python train.py --num_hidden_layers=15 --num_attention_heads=2 --num_key_value_heads=2 --intermediate_size=256 --norm_place="peri" --init="trunc" --init_std_qkv=0.0434 --init_std_o=0.00687 --learning_rate=0.0127 --lr_mult_o=0.893 --beta1=0.9 --warmup_steps=200 --decay_shape="sqrt" --doc_mask=true
Each number is 50 + 12 x the weight over its row's rms, rounded and kept within 0 to 99. Layers, rows and columns count from 0. The size before them is the row's rms in percent of the matrix's.

# o: layer 7 attention output (transposed), 128x96, rms 0.11, rows 15-50, columns 0-95
# v: layer 7 attention value, 128x96, rms 0.104, rows 16-51, columns 0-95
o15 086:58 73 45 42 42 41 68 53 54 34 26 51 51 48 65 25 48 58 61 61 43 52 29 21 46 58 64 49 43 47 47 49 52 64 54 59 60 41 44 62 60 59 55 36 50 37 50 29 50 43 28 74 69 48 53 41 36 55 30 27 55 50 24 45 62 48 61 50 56 49 41 68 39 40 67 49 72 56 28 42 55 39 41 49 39 52 54 59 67 63 45 48 45 67 55 31
v16 090:35 52 58 37 28 60 53 40 71 43 61 48 53 57 30 52 65 52 50 41 67 44 46 38 45 46 58 59 57 52 38 52 46 44 49 45 56 30 77 43 55 51 60 31 57 41 49 61 72 36 42 39 50 56 63 58 69 25 62 42 63 46 55 62 67 33 47 55 56 16 41 47 52 36 56 48 76 44 49 37 46 59 65 19 46 29 40 43 56 51 49 47 65 50 69 38
o16 097:54 49 56 44 44 52 45 33 85 61 55 44 37 45 41 64 62 68 36 50 54 60 14 61 39 48 47 63 53 43 62 35 49 50 41 63 46 63 34 62 49 53 57 61 26 59 38 38 65 37 59 31 56 55 33 64 65 51 54 58 48 44 72 41 33 43 53 47 47 55 68 44 62 53 70 55 50 37 61 46 49 54 51 46 51 44 49 61 33 66 36 54 31 19 63 65
v17 117:47 55 63 55 62 51 57 47 40 74 52 64 47 68 37 59 17 61 67 47 41 42 43 40 35 49 42 68 69 47 44 60 55 68 44 34 45 54 58 29 58 39 40 51 57 63 59 62 59 41 55 55 31 57 45 53 74 46 45 53 40 49 64 65 59 57 39 21 45 63 46 52 43 53 59 23 30 36 48 70 40 68 66 61 58 69 67 37 40 46 36 49 57 53 43 53
o17 119:50 45 44 33 70 74 56 63 77 33 57 55 56 50 37 51 44 72 54 53 44 38 50 58 68 42 57 33 25 54 48 23 41 48 67 66 60 41 50 69 57 63 32 66 52 50 53 51 41 71 56 60 61 79 65 49 58 60 62 41 49 63 20 49 53 38 42 69 66 54 42 35 56 40 52 55 63 54 34 52 46 57 50 46 63 37 47 58 46 56 40 48 54 71 50 50
v18 113:61 44 49 29 38 59 64 40 70 27 51 38 17 44 59 49 54 62 43 49 56 49 35 70 46 47 76 68 44 33 63 70 50 50 45 25 50 36 59 57 54 54 34 42 50 39 53 60 43 62 60 63 43 36 45 38 34 58 69 58 55 61 42 49 62 42 58 48 51 46 54 38 59 37 59 55 37 68 24 26 49 40 54 45 46 58 42 40 34 52 43 27 40 44 42 67
o18 115:33 57 50 51 49 62 33 57 49 32 59 60 61 42 58 31 32 48 27 32 47 51 46 46 46 24 35 53 57 56 39 71 56 69 31 39 44 48 38 33 37 68 64 52 20 41 37 42 48 43 41 40 52 35 56 59 68 54 62 43 67 58 43 48 46 36 48 59 34 46 59 59 47 42 67 61 40 58 76 45 70 77 59 53 61 50 29 60 47 55 43 52 54 53 51 66
v19 095:55 42 62 57 62 45 69 55 71 50 59 23 61 58 63 62 43 51 60 67 42 63 36 46 40 44 55 46 32 50 59 23 45 50 41 41 51 63 48 41 53 40 76 72 69 55 44 69 30 44 62 49 66 68 42 57 56 43 43 60 58 46 48 57 56 28 53 55 73 48 70 55 39 31 39 61 44 56 34 28 46 32 41 51 33 36 48 60 38 64 65 52 63 58 45 46
o19 097:40 58 59 57 30 59 30 35 48 25 68 32 41 38 63 55 14 53 49 71 55 57 41 56 48 65 46 30 63 46 58 35 56 59 49 46 63 40 45 52 46 40 53 24 51 71 59 38 45 52 59 58 52 50 33 33 47 57 32 61 48 47 48 64 39 66 48 46 46 70 39 34 18 59 55 45 53 61 59 38 61 38 47 44 32 62 50 58 50 41 67 49 35 48 37 50
v20 093:67 44 35 35 64 34 36 40 36 46 63 49 19 59 72 68 61 66 65 60 45 54 33 46 52 46 48 41 35 54 29 43 65 42 31 25 42 56 38 48 49 34 53 46 51 46 35 28 38 65 34 50 42 43 40 43 56 53 79 65 26 70 52 63 46 62 47 49 42 43 56 48 54 46 45 47 37 59 41 37 49 39 45 67 52 47 61 45 51 66 52 51 39 41 43 29
o20 110:54 60 53 50 50 58 37 47 35 55 38 36 45 40 60 45 59 45 60 52 58 53 61 42 37 27 33 33 62 56 57 59 31 54 57 37 60 37 79 39 57 62 47 69 47 47 55 41 49 78 34 73 39 60 72 37 70 58 47 49 58 55 38 44 65 58 65 54 56 49 49 43 25 46 70 46 33 61 41 40 48 64 67 71 52 57 34 59 65 49 46 49 39 67 28 35
v21 092:74 59 31 42 52 44 56 30 54 43 56 45 57 60 46 64 65 56 50 56 50 49 26 32 28 65 57 52 68 67 42 42 61 38 58 28 24 42 53 55 54 62 54 46 41 47 27 55 27 58 41 63 52 70 37 48 67 50 59 54 59 47 76 35 54 37 43 71 46 73 67 58 66 43 34 50 58 45 51 42 68 47 49 43 46 61 52 55 64 50 58 41 43 27 45 42
o21 090:30 78 44 65 51 65 48 44 61 47 34 63 38 33 71 54 66 41 53 42 52 34 37 60 38 58 57 53 38 33 75 66 30 28 44 47 55 48 50 36 70 57 54 57 44 72 49 61 44 58 62 65 66 32 48 44 60 66 52 44 44 49 44 48 59 66 44 50 64 51 41 44 27 43 80 33 68 49 50 57 38 53 56 60 42 62 52 50 50 60 52 45 49 28 38 37
v22 099:41 39 48 58 65 44 50 46 46 54 60 54 61 63 48 38 49 55 53 55 34 57 50 40 50 29 66 29 56 36 68 31 53 35 54 63 63 36 35 65 37 42 65 32 39 58 68 41 38 43 47 33 64 24 51 39 39 61 54 41 31 53 53 66 52 47 44 56 54 49 40 78 60 82 58 59 41 38 51 43 51 62 47 30 42 65 51 61 22 43 61 70 47 62 56 59
o22 094:60 50 48 43 50 26 55 71 39 66 45 63 35 49 79 75 29 43 42 43 53 50 61 43 37 54 32 38 51 61 51 43 42 79 62 56 59 52 58 59 49 56 56 42 65 46 48 62 68 35 47 48 52 54 56 48 55 32 42 50 50 45 35 52 36 69 70 22 73 49 66 54 52 40 53 67 46 52 51 44 51 39 33 39 32 42 33 55 67 60 69 38 58 61 63 41
v23 116:50 44 62 21 42 47 45 51 58 45 43 61 39 58 20 55 21 54 63 52 52 51 69 69 60 72 57 56 50 48 65 64 71 61 48 58 53 41 52 46 53 62 50 46 60 46 50 43 48 42 54 56 36 31 47 46 57 70 51 33 43 55 36 35 49 57 56 39 40 54 35 54 48 69 64 52 57 50 58 42 23 41 59 65 72 67 53 41 53 79 40 58 82 52 38 55
o23 123:44 49 58 30 71 41 57 58 65 50 55 45 56 47 34 46 54 55 47 36 50 45 28 33 68 25 68 43 34 57 50 44 40 56 54 47 42 40 24 50 30 44 26 36 38 36 44 44 62 44 53 35 38 47 67 60 49 54 43 33 54 45 42 26 64 26 58 68 45 51 43 43 60 66 40 42 45 55 30 56 59 49 54 58 30 55 30 43 52 74 44 47 72 59 38 62
v24 099:51 76 49 53 71 56 39 53 55 30 61 65 55 59 61 42 38 45 57 64 52 62 46 60 44 51 42 49 46 49 54 62 36 56 52 71 40 57 60 57 66 59 74 42 37 53 54 65 27 41 21 35 49 30 20 59 41 47 44 57 49 67 56 26 35 53 49 39 34 53 38 52 42 64 47 51 36 49 42 53 58 46 51 32 37 51 53 26 39 56 80 34 35 48 52 42
o24 098:60 53 58 58 18 39 58 37 35 60 46 75 48 29 53 58 39 59 53 40 46 54 39 58 69 69 48 54 47 47 48 53 61 55 47 43 71 33 35 38 53 50 64 44 49 40 66 29 59 71 33 63 38 49 53 49 51 38 50 57 40 52 29 49 60 68 58 58 37 54 53 47 48 39 63 50 68 62 57 44 42 69 52 64 52 33 56 77 68 74 50 29 61 50 66 35
v25 097:41 33 48 69 47 37 52 56 52 39 25 53 40 51 48 57 59 68 45 30 33 32 26 60 57 37 59 48 43 46 28 39 30 41 49 47 36 39 23 41 73 70 43 50 47 58 41 55 46 55 49 30 57 50 44 40 54 52 43 56 27 64 53 37 64 40 38 64 57 48 57 36 43 49 37 72 47 32 42 65 52 35 68 53 46 45 52 40 57 73 74 59 46 44 36 58
o25 089:59 33 47 74 49 59 65 45 15 37 57 44 48 60 52 51 39 39 41 31 49 70 37 69 34 66 51 43 48 71 64 65 62 53 65 66 57 35 49 71 44 63 55 21 31 35 45 57 41 56 60 58 37 44 56 53 48 58 57 51 34 53 45 46 48 49 58 42 49 63 54 66 34 54 62 54 49 68 44 33 33 28 59 63 45 48 66 42 47 54 29 59 45 57 64 44
v26 083:28 55 53 69 46 35 27 75 61 58 30 46 61 27 42 62 63 47 34 54 37 42 55 54 48 46 59 55 38 31 53 55 36 52 58 55 57 23 50 59 66 46 41 43 61 47 60 37 64 55 60 37 62 73 51 50 60 58 44 33 40 63 56 52 50 35 46 41 51 58 53 49 61 45 49 45 40 17 35 31 37 54 70 37 53 75 41 44 67 52 65 48 72 48 51 48
o26 086:50 31 19 80 41 58 54 44 53 54 61 29 40 52 41 56 45 49 47 28 44 57 42 67 35 44 59 53 45 64 54 33 57 63 62 52 42 55 25 62 62 56 41 45 63 38 46 53 48 39 55 37 61 56 45 49 38 55 50 44 54 45 48 62 43 36 59 62 54 54 44 74 44 53 26 61 58 71 56 39 38 33 46 56 41 28 33 37 28 63 60 34 45 34 67 71
v27 092:44 57 50 67 49 43 38 51 45 33 49 74 83 81 44 46 28 55 62 50 36 37 64 56 49 64 47 54 54 50 59 59 57 58 58 49 59 40 35 70 59 56 59 50 59 58 47 52 50 52 56 61 45 57 54 37 36 32 56 48 74 32 60 40 56 56 37 35 57 79 44 34 67 66 51 58 37 62 42 71 40 61 39 33 50 28 50 54 71 61 66 55 58 55 52 46
o27 091:71 55 46 49 42 57 62 65 50 54 51 58 55 39 45 57 68 66 41 70 56 50 48 52 69 79 64 50 42 65 58 64 33 39 45 64 33 47 31 47 45 58 38 44 52 44 67 64 70 63 50 53 48 51 72 42 36 64 67 58 40 53 49 26 54 36 41 66 49 49 58 66 40 63 49 51 66 52 41 34 56 29 16 40 65 45 40 48 35 57 64 47 42 47 63 34
v28 112:38 33 58 38 40 64 49 51 41 59 72 46 67 59 43 39 64 50 47 48 57 46 62 63 68 28 54 26 60 34 44 39 61 38 69 65 49 79 66 42 43 52 58 55 50 45 51 51 39 51 56 76 51 41 55 38 28 49 46 45 40 56 67 27 19 56 53 37 24 60 46 59 39 46 53 49 73 66 41 57 54 56 49 53 49 52 64 57 35 61 50 72 56 42 48 63
o28 110:41 48 67 53 65 32 51 78 35 58 54 70 33 50 38 66 53 38 40 35 29 52 66 52 78 57 42 63 49 72 57 53 41 58 42 61 38 45 48 41 51 41 56 38 66 61 48 36 53 59 45 49 58 63 67 44 68 47 60 56 50 44 55 54 69 40 54 46 34 41 42 40 56 49 38 24 43 43 44 41 49 61 64 31 45 73 68 54 65 33 71 44 75 41 47 50
v29 098:35 59 53 56 41 44 43 44 39 43 32 29 49 60 65 47 24 39 75 57 70 51 45 49 45 60 49 50 35 53 24 62 59 80 56 66 55 46 33 36 42 27 37 64 42 43 36 36 51 27 51 57 52 39 68 33 62 45 50 53 68 75 36 56 41 56 36 56 45 45 43 43 44 57 51 56 52 41 54 65 42 63 49 40 43 35 47 50 64 47 33 55 51 50 22 62
o29 098:54 34 57 44 62 61 39 23 48 66 56 37 68 46 50 42 36 65 59 66 63 49 59 53 60 31 47 35 40 54 49 46 53 44 31 59 34 50 50 41 51 60 42 47 34 74 49 47 68 52 64 57 34 53 49 41 46 52 44 63 46 46 55 41 61 35 41 40 45 57 46 38 63 42 37 35 54 34 55 42 83 33 60 49 65 28 50 13 46 35 39 40 32 58 45 29
v30 100:38 77 39 62 55 64 23 53 62 42 70 42 56 38 42 51 53 58 34 65 45 56 40 70 22 42 59 54 67 55 50 46 52 49 53 66 62 55 54 43 45 66 78 33 76 32 46 23 42 50 43 48 59 56 41 65 52 63 47 23 76 57 49 44 50 38 61 60 59 47 41 34 66 49 58 43 49 60 49 42 61 43 41 40 46 51 43 60 45 54 61 63 50 50 72 47
o30 101:57 65 44 60 20 41 49 18 53 64 45 51 48 43 58 77 55 35 37 38 57 39 42 48 41 68 42 62 53 35 33 52 15 68 54 37 44 50 34 43 47 54 46 58 44 51 57 62 55 48 51 34 56 45 43 55 50 52 37 48 50 61 39 34 45 59 49 69 45 66 59 56 41 47 28 64 43 53 43 55 57 72 48 33 47 33 54 65 65 40 55 44 39 14 51 52
v31 093:67 33 65 57 49 55 48 55 56 68 42 73 58 32 45 52 54 35 63 35 46 34 66 52 48 40 32 32 73 67 53 55 43 51 50 41 33 64 60 50 68 65 71 62 39 56 56 64 36 32 30 51 57 40 44 42 33 57 46 35 63 50 40 58 32 36 41 37 15 40 45 45 48 60 38 39 64 44 42 55 60 65 66 61 56 60 50 53 62 61 64 50 48 54 34 58
o31 095:51 27 44 61 61 43 65 46 41 47 52 66 23 46 43 44 61 62 58 52 51 58 43 31 59 72 58 82 27 48 49 60 43 41 68 75 33 51 43 53 46 52 65 37 50 53 65 28 37 45 44 64 35 61 70 52 46 48 57 35 36 52 36 58 49 59 63 56 37 52 48 40 67 47 45 29 58 76 35 55 59 58 39 48 56 71 63 37 55 49 51 68 65 48 54 51
v32 107:33 63 64 54 55 48 55 53 26 61 46 49 87 43 60 49 54 61 41 42 40 75 62 54 49 66 48 53 61 45 32 44 53 77 60 57 34 56 47 56 35 50 44 52 47 46 51 38 60 55 34 32 61 39 52 48 40 23 46 35 52 62 50 64 33 54 38 54 53 30 43 51 74 57 73 29 26 61 38 50 50 56 43 44 61 60 58 36 47 47 33 67 50 67 46 41
o32 101:59 49 71 52 50 49 60 45 46 52 55 60 41 64 43 32 55 62 70 58 51 55 78 65 74 58 51 41 35 51 50 50 40 43 61 60 40 36 60 37 57 48 34 65 48 50 47 65 68 37 44 44 66 64 80 47 52 37 43 45 66 35 53 62 60 52 45 55 59 55 58 60 43 47 43 69 46 32 65 44 45 57 45 34 48 30 46 39 38 32 22 57 53 31 85 44
v33 088:54 34 42 73 60 16 50 64 71 49 60 37 36 51 43 48 36 46 49 40 60 47 43 62 49 57 55 59 50 59 56 46 80 46 63 57 65 59 68 31 57 62 46 52 65 44 37 70 33 48 57 40 62 52 50 48 55 38 56 62 35 53 60 63 66 68 48 43 49 43 68 46 48 38 64 56 43 53 27 62 46 53 45 36 38 33 33 44 30 45 44 66 64 70 32 31
o33 098:35 48 64 36 17 54 47 48 41 53 79 44 47 65 40 50 41 56 33 55 37 47 47 64 59 49 42 32 65 56 60 48 34 38 60 48 68 80 50 68 41 43 66 37 70 50 61 38 63 63 66 43 40 50 57 58 55 44 56 80 40 52 40 40 62 48 47 59 63 57 56 32 30 42 61 56 56 51 62 44 64 32 63 50 68 45 33 56 45 36 36 51 48 45 45 62
v34 095:49 63 46 76 50 52 44 34 49 76 56 53 58 52 61 46 55 62 43 47 54 45 29 66 40 65 61 43 66 34 41 41 34 36 50 49 70 48 42 41 54 35 67 40 50 58 46 53 41 58 70 56 68 64 65 33 42 45 45 55 35 45 59 54 63 62 57 48 68 54 36 67 38 69 39 80 38 39 40 37 44 40 25 60 52 78 48 59 27 46 56 56 42 48 44 41
o34 097:66 55 42 56 41 46 45 63 36 50 67 59 44 60 62 46 20 18 59 41 34 37 57 49 54 60 48 23 57 52 54 50 50 80 50 53 50 61 49 63 62 60 48 57 37 58 42 51 42 50 36 49 46 58 29 63 70 72 44 51 37 36 41 57 38 73 38 41 63 43 60 60 48 48 36 48 61 49 38 43 47 32 25 56 36 39 48 66 51 32 68 42 45 68 51 37
v35 091:42 37 43 61 45 62 56 45 39 21 60 58 62 45 45 53 70 41 34 47 35 58 49 43 66 63 79 59 42 65 47 56 40 48 52 40 37 58 62 68 56 66 48 51 38 41 56 38 78 45 57 42 18 41 59 50 48 50 58 51 45 40 48 55 49 45 40 31 23 46 37 58 57 54 51 48 46 56 41 58 42 63 52 50 51 78 48 31 85 72 51 52 69 53 49 55
o35 096:53 35 44 59 48 36 67 68 67 58 43 42 45 55 50 32 74 66 53 35 56 57 41 69 61 28 42 53 47 49 56 64 58 25 54 49 35 55 34 55 60 61 54 55 42 43 48 55 31 57 37 47 71 53 82 29 51 54 66 51 48 40 80 60 67 55 71 71 40 31 64 52 50 44 51 46 61 56 50 34 52 57 57 58 48 60 33 52 42 58 51 61 56 51 75 49
v36 072:48 54 42 66 41 30 48 64 41 53 47 47 38 53 42 52 35 65 57 40 35 28 46 56 58 36 32 36 46 24 52 35 58 56 50 60 76 51 52 57 53 49 54 46 37 64 55 27 46 43 54 53 70 36 63 64 38 40 45 44 31 63 30 52 58 74 51 31 54 58 50 49 45 46 52 57 73 56 51 78 48 58 44 47 36 46 58 58 22 28 31 41 50 46 27 54
o36 089:45 49 46 65 66 47 48 62 39 61 74 64 69 64 52 51 44 38 34 51 58 49 67 45 53 43 41 45 56 82 27 38 37 69 56 49 44 72 48 59 34 42 46 41 47 51 67 31 47 51 56 70 34 63 58 60 34 44 69 72 43 68 38 41 47 56 32 43 66 46 46 53 57 56 44 57 47 65 38 31 44 40 57 45 68 37 64 33 37 37 51 28 62 58 51 53
v37 087:36 70 65 59 54 34 18 46 37 55 30 69 65 50 54 45 48 60 43 73 50 60 33 58 67 52 38 36 58 43 62 69 61 63 48 44 64 53 62 64 60 35 58 40 47 55 40 55 51 68 42 43 60 65 55 50 35 48 65 35 50 65 58 48 53 57 50 51 48 54 41 67 71 39 36 39 48 66 61 48 61 45 50 52 55 46 41 48 61 30 65 57 64 19 77 47
o37 090:72 60 30 44 53 61 46 43 43 63 39 64 44 45 44 41 83 36 73 44 46 39 49 60 35 65 41 51 46 33 38 48 23 44 39 55 58 39 56 39 39 51 47 79 66 38 58 40 66 52 26 47 59 61 48 59 57 56 47 45 49 50 57 40 52 56 23 44 39 43 45 51 57 70 53 70 50 63 61 32 38 41 29 54 30 47 60 60 61 66 54 47 38 56 44 34
v38 104:47 65 67 45 54 54 47 57 28 52 47 50 72 51 50 46 42 56 76 58 51 52 73 41 48 42 45 64 49 47 54 77 59 63 32 49 43 40 81 37 64 50 39 37 77 40 24 38 70 50 59 34 70 49 62 49 65 44 22 43 37 46 43 68 63 42 46 22 67 51 36 59 46 39 34 40 49 49 57 56 49 61 41 50 48 44 54 49 52 60 48 51 58 50 54 36
o38 106:44 57 51 33 62 75 50 38 77 45 71 43 49 62 35 54 59 62 58 59 51 40 27 55 54 55 55 38 48 47 38 35 62 57 51 55 58 46 35 38 38 54 14 68 49 43 74 57 71 47 31 58 53 61 52 54 57 45 52 51 60 69 64 58 51 45 41 73 51 45 63 47 55 67 54 59 51 46 38 53 68 30 37 59 37 32 76 47 39 37 47 68 48 42 47 56
v39 107:40 50 35 60 39 27 44 53 51 65 43 43 46 33 55 29 31 51 50 38 44 54 55 47 53 53 50 34 46 52 69 30 67 71 70 61 50 68 55 49 44 48 61 53 50 65 44 38 76 65 45 53 69 37 50 69 49 58 66 34 47 55 52 42 44 68 61 47 39 66 86 58 62 49 60 31 51 65 48 60 75 64 49 37 52 53 35 47 42 65 49 40 58 58 36 49
o39 109:31 37 53 43 55 54 65 66 47 61 50 49 60 48 47 26 56 30 36 33 67 45 73 76 66 39 38 48 65 43 35 65 28 30 64 39 45 51 41 57 36 39 44 43 86 64 67 48 47 45 70 43 46 47 60 44 46 32 51 49 39 61 46 50 52 62 48 47 60 63 23 64 51 62 38 40 43 53 68 43 49 51 55 65 69 57 42 47 60 33 56 41 51 45 47 41
v40 096:53 75 48 46 52 49 38 55 55 33 55 65 49 66 56 50 79 48 57 57 43 23 55 61 35 66 28 52 51 48 30 62 65 56 47 55 68 45 52 65 24 26 45 48 51 36 35 69 43 43 49 46 43 55 59 29 75 25 38 53 66 53 42 36 50 65 33 37 53 64 60 58 38 58 35 51 55 45 57 31 39 47 48 62 53 55 48 50 60 46 48 49 44 50 26 40
o40 100:60 45 44 40 33 53 43 52 56 55 46 40 53 58 48 47 45 34 60 75 42 53 41 38 41 36 74 55 46 64 55 51 39 65 34 41 48 57 32 34 76 57 34 53 43 56 70 34 60 46 44 74 53 61 52 47 39 87 40 48 63 37 32 26 46 44 47 47 57 36 53 56 38 45 54 41 51 39 47 74 71 50 55 59 78 30 45 40 37 61 44 49 50 56 39 42
v41 127:53 61 62 63 58 62 34 69 34 36 39 64 81 50 50 52 39 41 71 55 55 61 63 58 43 60 65 68 77 32 33 72 53 48 46 67 33 34 52 45 59 54 35 71 52 49 66 43 51 66 41 25 50 47 64 51 37 55 58 43 62 55 57 64 60 46 43 50 45 36 35 45 75 62 46 41 46 45 54 56 55 62 40 52 39 38 39 31 49 55 70 54 49 69 53 39
o41 119:56 42 57 42 48 58 69 37 45 43 52 49 42 60 37 43 60 66 55 53 54 43 49 43 47 79 63 51 23 29 50 60 52 57 56 58 32 58 35 52 60 52 49 50 60 29 42 70 72 51 24 49 52 36 53 42 58 48 52 59 55 56 41 65 56 39 63 67 41 39 71 65 63 50 76 72 62 47 42 40 67 31 37 47 42 39 37 60 48 43 41 60 30 64 76 49
v42 111:59 30 24 70 55 29 51 52 37 52 55 67 62 48 55 60 48 50 48 54 40 40 57 54 67 48 33 20 38 42 52 57 64 53 37 29 55 66 42 30 57 57 44 64 64 55 61 46 43 71 61 22 46 59 53 52 45 60 56 61 38 67 41 64 48 51 50 55 68 52 56 57 46 47 49 55 77 43 39 44 40 57 31 48 40 44 52 60 72 37 65 41 46 30 32 29
o42 119:65 47 41 68 51 55 40 56 23 60 58 16 40 46 49 54 51 39 59 51 54 41 59 29 40 49 47 22 57 52 49 63 50 39 57 58 40 59 55 70 51 38 38 63 79 35 48 38 58 66 40 60 31 41 37 22 51 53 49 58 44 66 65 53 40 61 32 52 59 34 54 52 27 39 64 65 48 68 36 35 53 39 45 59 44 67 48 52 45 46 66 56 61 56 37 42
v43 086:56 43 50 49 48 56 54 47 61 39 53 56 62 48 68 64 44 82 49 65 48 70 45 56 67 37 42 32 56 55 57 46 42 63 39 28 53 38 52 44 43 47 54 35 36 41 57 65 21 37 55 75 47 64 47 51 58 77 81 74 57 63 49 34 57 51 45 65 45 46 68 53 46 60 60 61 59 69 41 66 63 58 49 52 56 27 59 55 64 51 37 57 56 47 35 53
o43 095:39 67 47 56 55 45 50 47 33 66 43 55 49 20 65 41 58 61 30 48 59 44 48 37 60 41 50 36 61 42 58 45 29 38 29 49 43 40 50 39 36 59 64 40 32 44 62 47 58 50 55 33 34 53 66 45 49 72 59 32 44 59 48 51 34 45 44 38 57 57 40 49 52 13 70 46 40 60 65 40 58 59 68 24 46 68 65 51 52 40 65 47 32 58 36 47
v44 084:66 39 61 55 32 64 76 44 59 48 43 53 56 63 46 51 59 27 57 35 80 57 65 55 52 59 60 24 49 64 39 54 44 48 49 43 79 57 62 50 31 54 38 50 54 50 47 53 50 21 66 59 61 31 63 34 64 53 58 47 50 58 69 28 50 67 51 50 50 67 50 42 39 62 68 43 56 49 26 52 60 41 36 41 56 48 53 53 70 51 45 57 64 68 43 44
o44 091:40 54 68 34 69 42 62 49 43 74 58 53 39 52 39 56 62 47 51 65 28 49 46 43 65 44 56 43 62 39 58 53 41 22 37 40 50 73 36 41 48 46 54 47 32 59 45 45 39 45 54 61 24 34 65 71 73 58 37 42 46 44 67 46 36 55 50 32 46 40 47 40 54 21 28 34 38 30 56 61 64 41 55 41 67 44 48 52 37 46 59 64 50 38 41 51
v45 089:54 44 44 56 31 36 49 54 35 53 50 58 49 54 62 70 56 49 39 40 57 33 23 54 59 43 45 56 61 36 41 42 50 50 37 64 53 65 58 79 26 39 29 42 38 45 57 45 41 66 38 47 55 41 61 46 50 45 44 44 52 57 20 51 17 54 47 47 37 56 46 48 51 33 43 46 38 62 45 64 46 39 79 53 56 40 43 66 39 49 36 78 33 71 43 58
o45 088:59 27 57 59 43 44 35 73 47 47 40 58 45 64 45 39 52 31 49 51 37 61 65 63 40 35 59 68 41 60 38 59 55 48 74 45 51 56 75 16 64 51 54 47 37 50 44 50 57 32 53 57 43 74 60 39 46 55 46 57 43 44 25 43 80 61 54 40 41 49 54 44 44 39 39 68 41 54 40 49 48 56 52 28 71 49 74 31 50 37 35 54 42 52 45 55
v46 095:71 40 59 67 47 42 54 43 50 55 46 49 53 38 49 28 69 20 38 42 77 45 43 42 60 43 49 56 42 59 24 49 63 46 43 37 40 36 51 44 19 51 34 53 46 46 49 61 41 44 62 59 58 53 74 29 50 39 35 64 43 72 45 65 42 43 43 27 50 71 60 57 56 52 51 30 30 60 24 50 45 56 50 44 55 46 44 65 39 40 60 47 55 66 52 41
o46 093:39 42 33 57 36 58 45 65 48 45 71 46 40 65 65 31 59 36 42 47 32 52 74 80 69 45 57 51 52 63 59 59 47 45 55 39 58 63 51 31 46 70 47 51 50 57 49 44 60 47 56 78 26 53 45 49 56 51 51 55 63 46 46 65 65 46 59 41 49 55 50 33 41 50 35 47 77 33 68 58 61 38 48 43 76 48 51 44 27 37 54 74 37 37 51 57
v47 101:55 77 52 61 41 48 33 49 48 45 52 52 69 52 62 51 39 43 58 63 58 59 32 63 51 45 56 59 67 57 72 38 57 51 50 68 51 67 47 36 59 42 52 60 67 44 54 58 43 63 61 45 65 66 31 54 58 43 46 46 43 51 37 46 55 61 63 43 51 74 70 50 48 33 33 29 80 40 56 62 46 28 37 62 41 66 74 59 50 42 55 43 62 18 46 61
o47 113:38 59 47 82 51 54 39 46 54 42 62 57 65 53 45 41 39 32 48 41 53 17 36 58 55 67 59 40 38 52 50 41 42 45 54 49 59 47 44 45 53 32 44 46 63 55 69 46 46 65 56 75 73 63 29 51 45 59 54 62 27 53 51 38 66 48 29 39 37 61 52 51 58 55 36 61 70 57 29 47 46 40 57 56 48 61 60 67 44 38 66 39 72 67 32 41
v48 096:78 49 71 56 47 52 37 41 54 52 31 53 54 66 42 60 45 30 81 46 40 46 64 52 22 63 60 36 58 46 37 43 41 60 50 29 46 53 53 42 44 34 37 47 68 68 39 62 51 43 63 60 66 27 69 50 57 56 51 42 67 55 70 41 34 48 53 49 52 68 58 55 35 48 55 54 67 50 65 63 50 26 60 27 55 59 46 54 51 27 45 44 55 54 41 55
o48 088:41 46 71 39 80 64 43 31 52 52 47 52 39 27 48 24 52 47 44 56 60 47 47 34 59 62 69 38 30 47 55 43 51 44 60 75 50 53 43 58 46 64 47 44 48 63 53 41 46 34 48 65 44 44 56 54 63 47 34 64 54 55 31 34 49 43 40 32 50 23 33 48 66 55 30 39 46 30 47 57 55 19 37 43 59 25 48 43 49 62 67 58 51 48 39 49
v49 095:63 38 28 49 38 48 32 72 48 67 70 46 44 54 56 41 73 53 41 27 49 53 48 47 54 52 49 56 63 34 49 38 50 40 53 64 66 49 42 65 31 49 40 50 64 71 59 24 57 73 49 64 80 63 30 60 60 44 61 36 62 43 67 50 67 21 57 43 56 51 59 43 49 53 50 39 59 48 66 57 66 64 40 55 28 54 50 56 59 43 44 54 44 52 62 50
o49 090:39 45 53 57 62 50 51 48 64 31 53 58 48 47 46 76 88 30 46 56 53 40 48 60 33 55 42 51 56 72 43 58 35 54 52 46 38 50 59 31 74 33 62 66 82 50 52 66 39 46 50 38 49 36 46 57 57 56 74 55 46 55 39 72 32 50 51 43 62 45 58 50 34 59 24 58 28 47 40 60 36 60 52 41 62 34 51 57 39 49 51 37 45 36 51 57
v50 111:38 80 35 58 46 45 25 71 47 62 54 40 61 37 53 58 44 53 74 71 26 64 50 66 48 60 45 49 37 48 41 50 44 58 58 44 55 50 44 67 48 64 51 56 47 48 58 46 66 66 61 57 65 60 67 52 49 78 73 44 48 48 58 56 57 45 51 38 69 55 39 66 66 33 70 66 55 59 58 41 43 54 58 46 43 48 45 38 46 40 52 46 85 41 64 66
o50 112:63 63 45 67 58 55 48 38 59 50 48 51 69 37 60 36 65 43 38 42 77 42 47 34 44 44 41 44 66 41 36 45 40 66 27 56 37 53 54 71 52 55 50 65 71 38 45 39 49 50 37 42 69 39 48 40 42 60 29 51 49 37 45 42 49 39 39 59 36 53 33 81 56 69 29 49 64 49 50 17 58 26 35 52 35 51 45 47 47 50 50 54 34 45 58 60
v51 079:59 33 40 34 51 52 71 46 55 58 59 48 29 48 62 63 30 84 32 53 58 40 43 59 32 41 56 60 39 26 71 48 40 50 61 45 55 27 39 32 49 56 46 35 52 60 41 56 67 34 46 81 56 63 43 56 59 53 65 58 58 60 58 48 57 33 55 70 46 47 66 37 44 59 53 55 33 42 54 51 44 58 62 46 32 57 58 54 37 79 50 54 44 55 48 38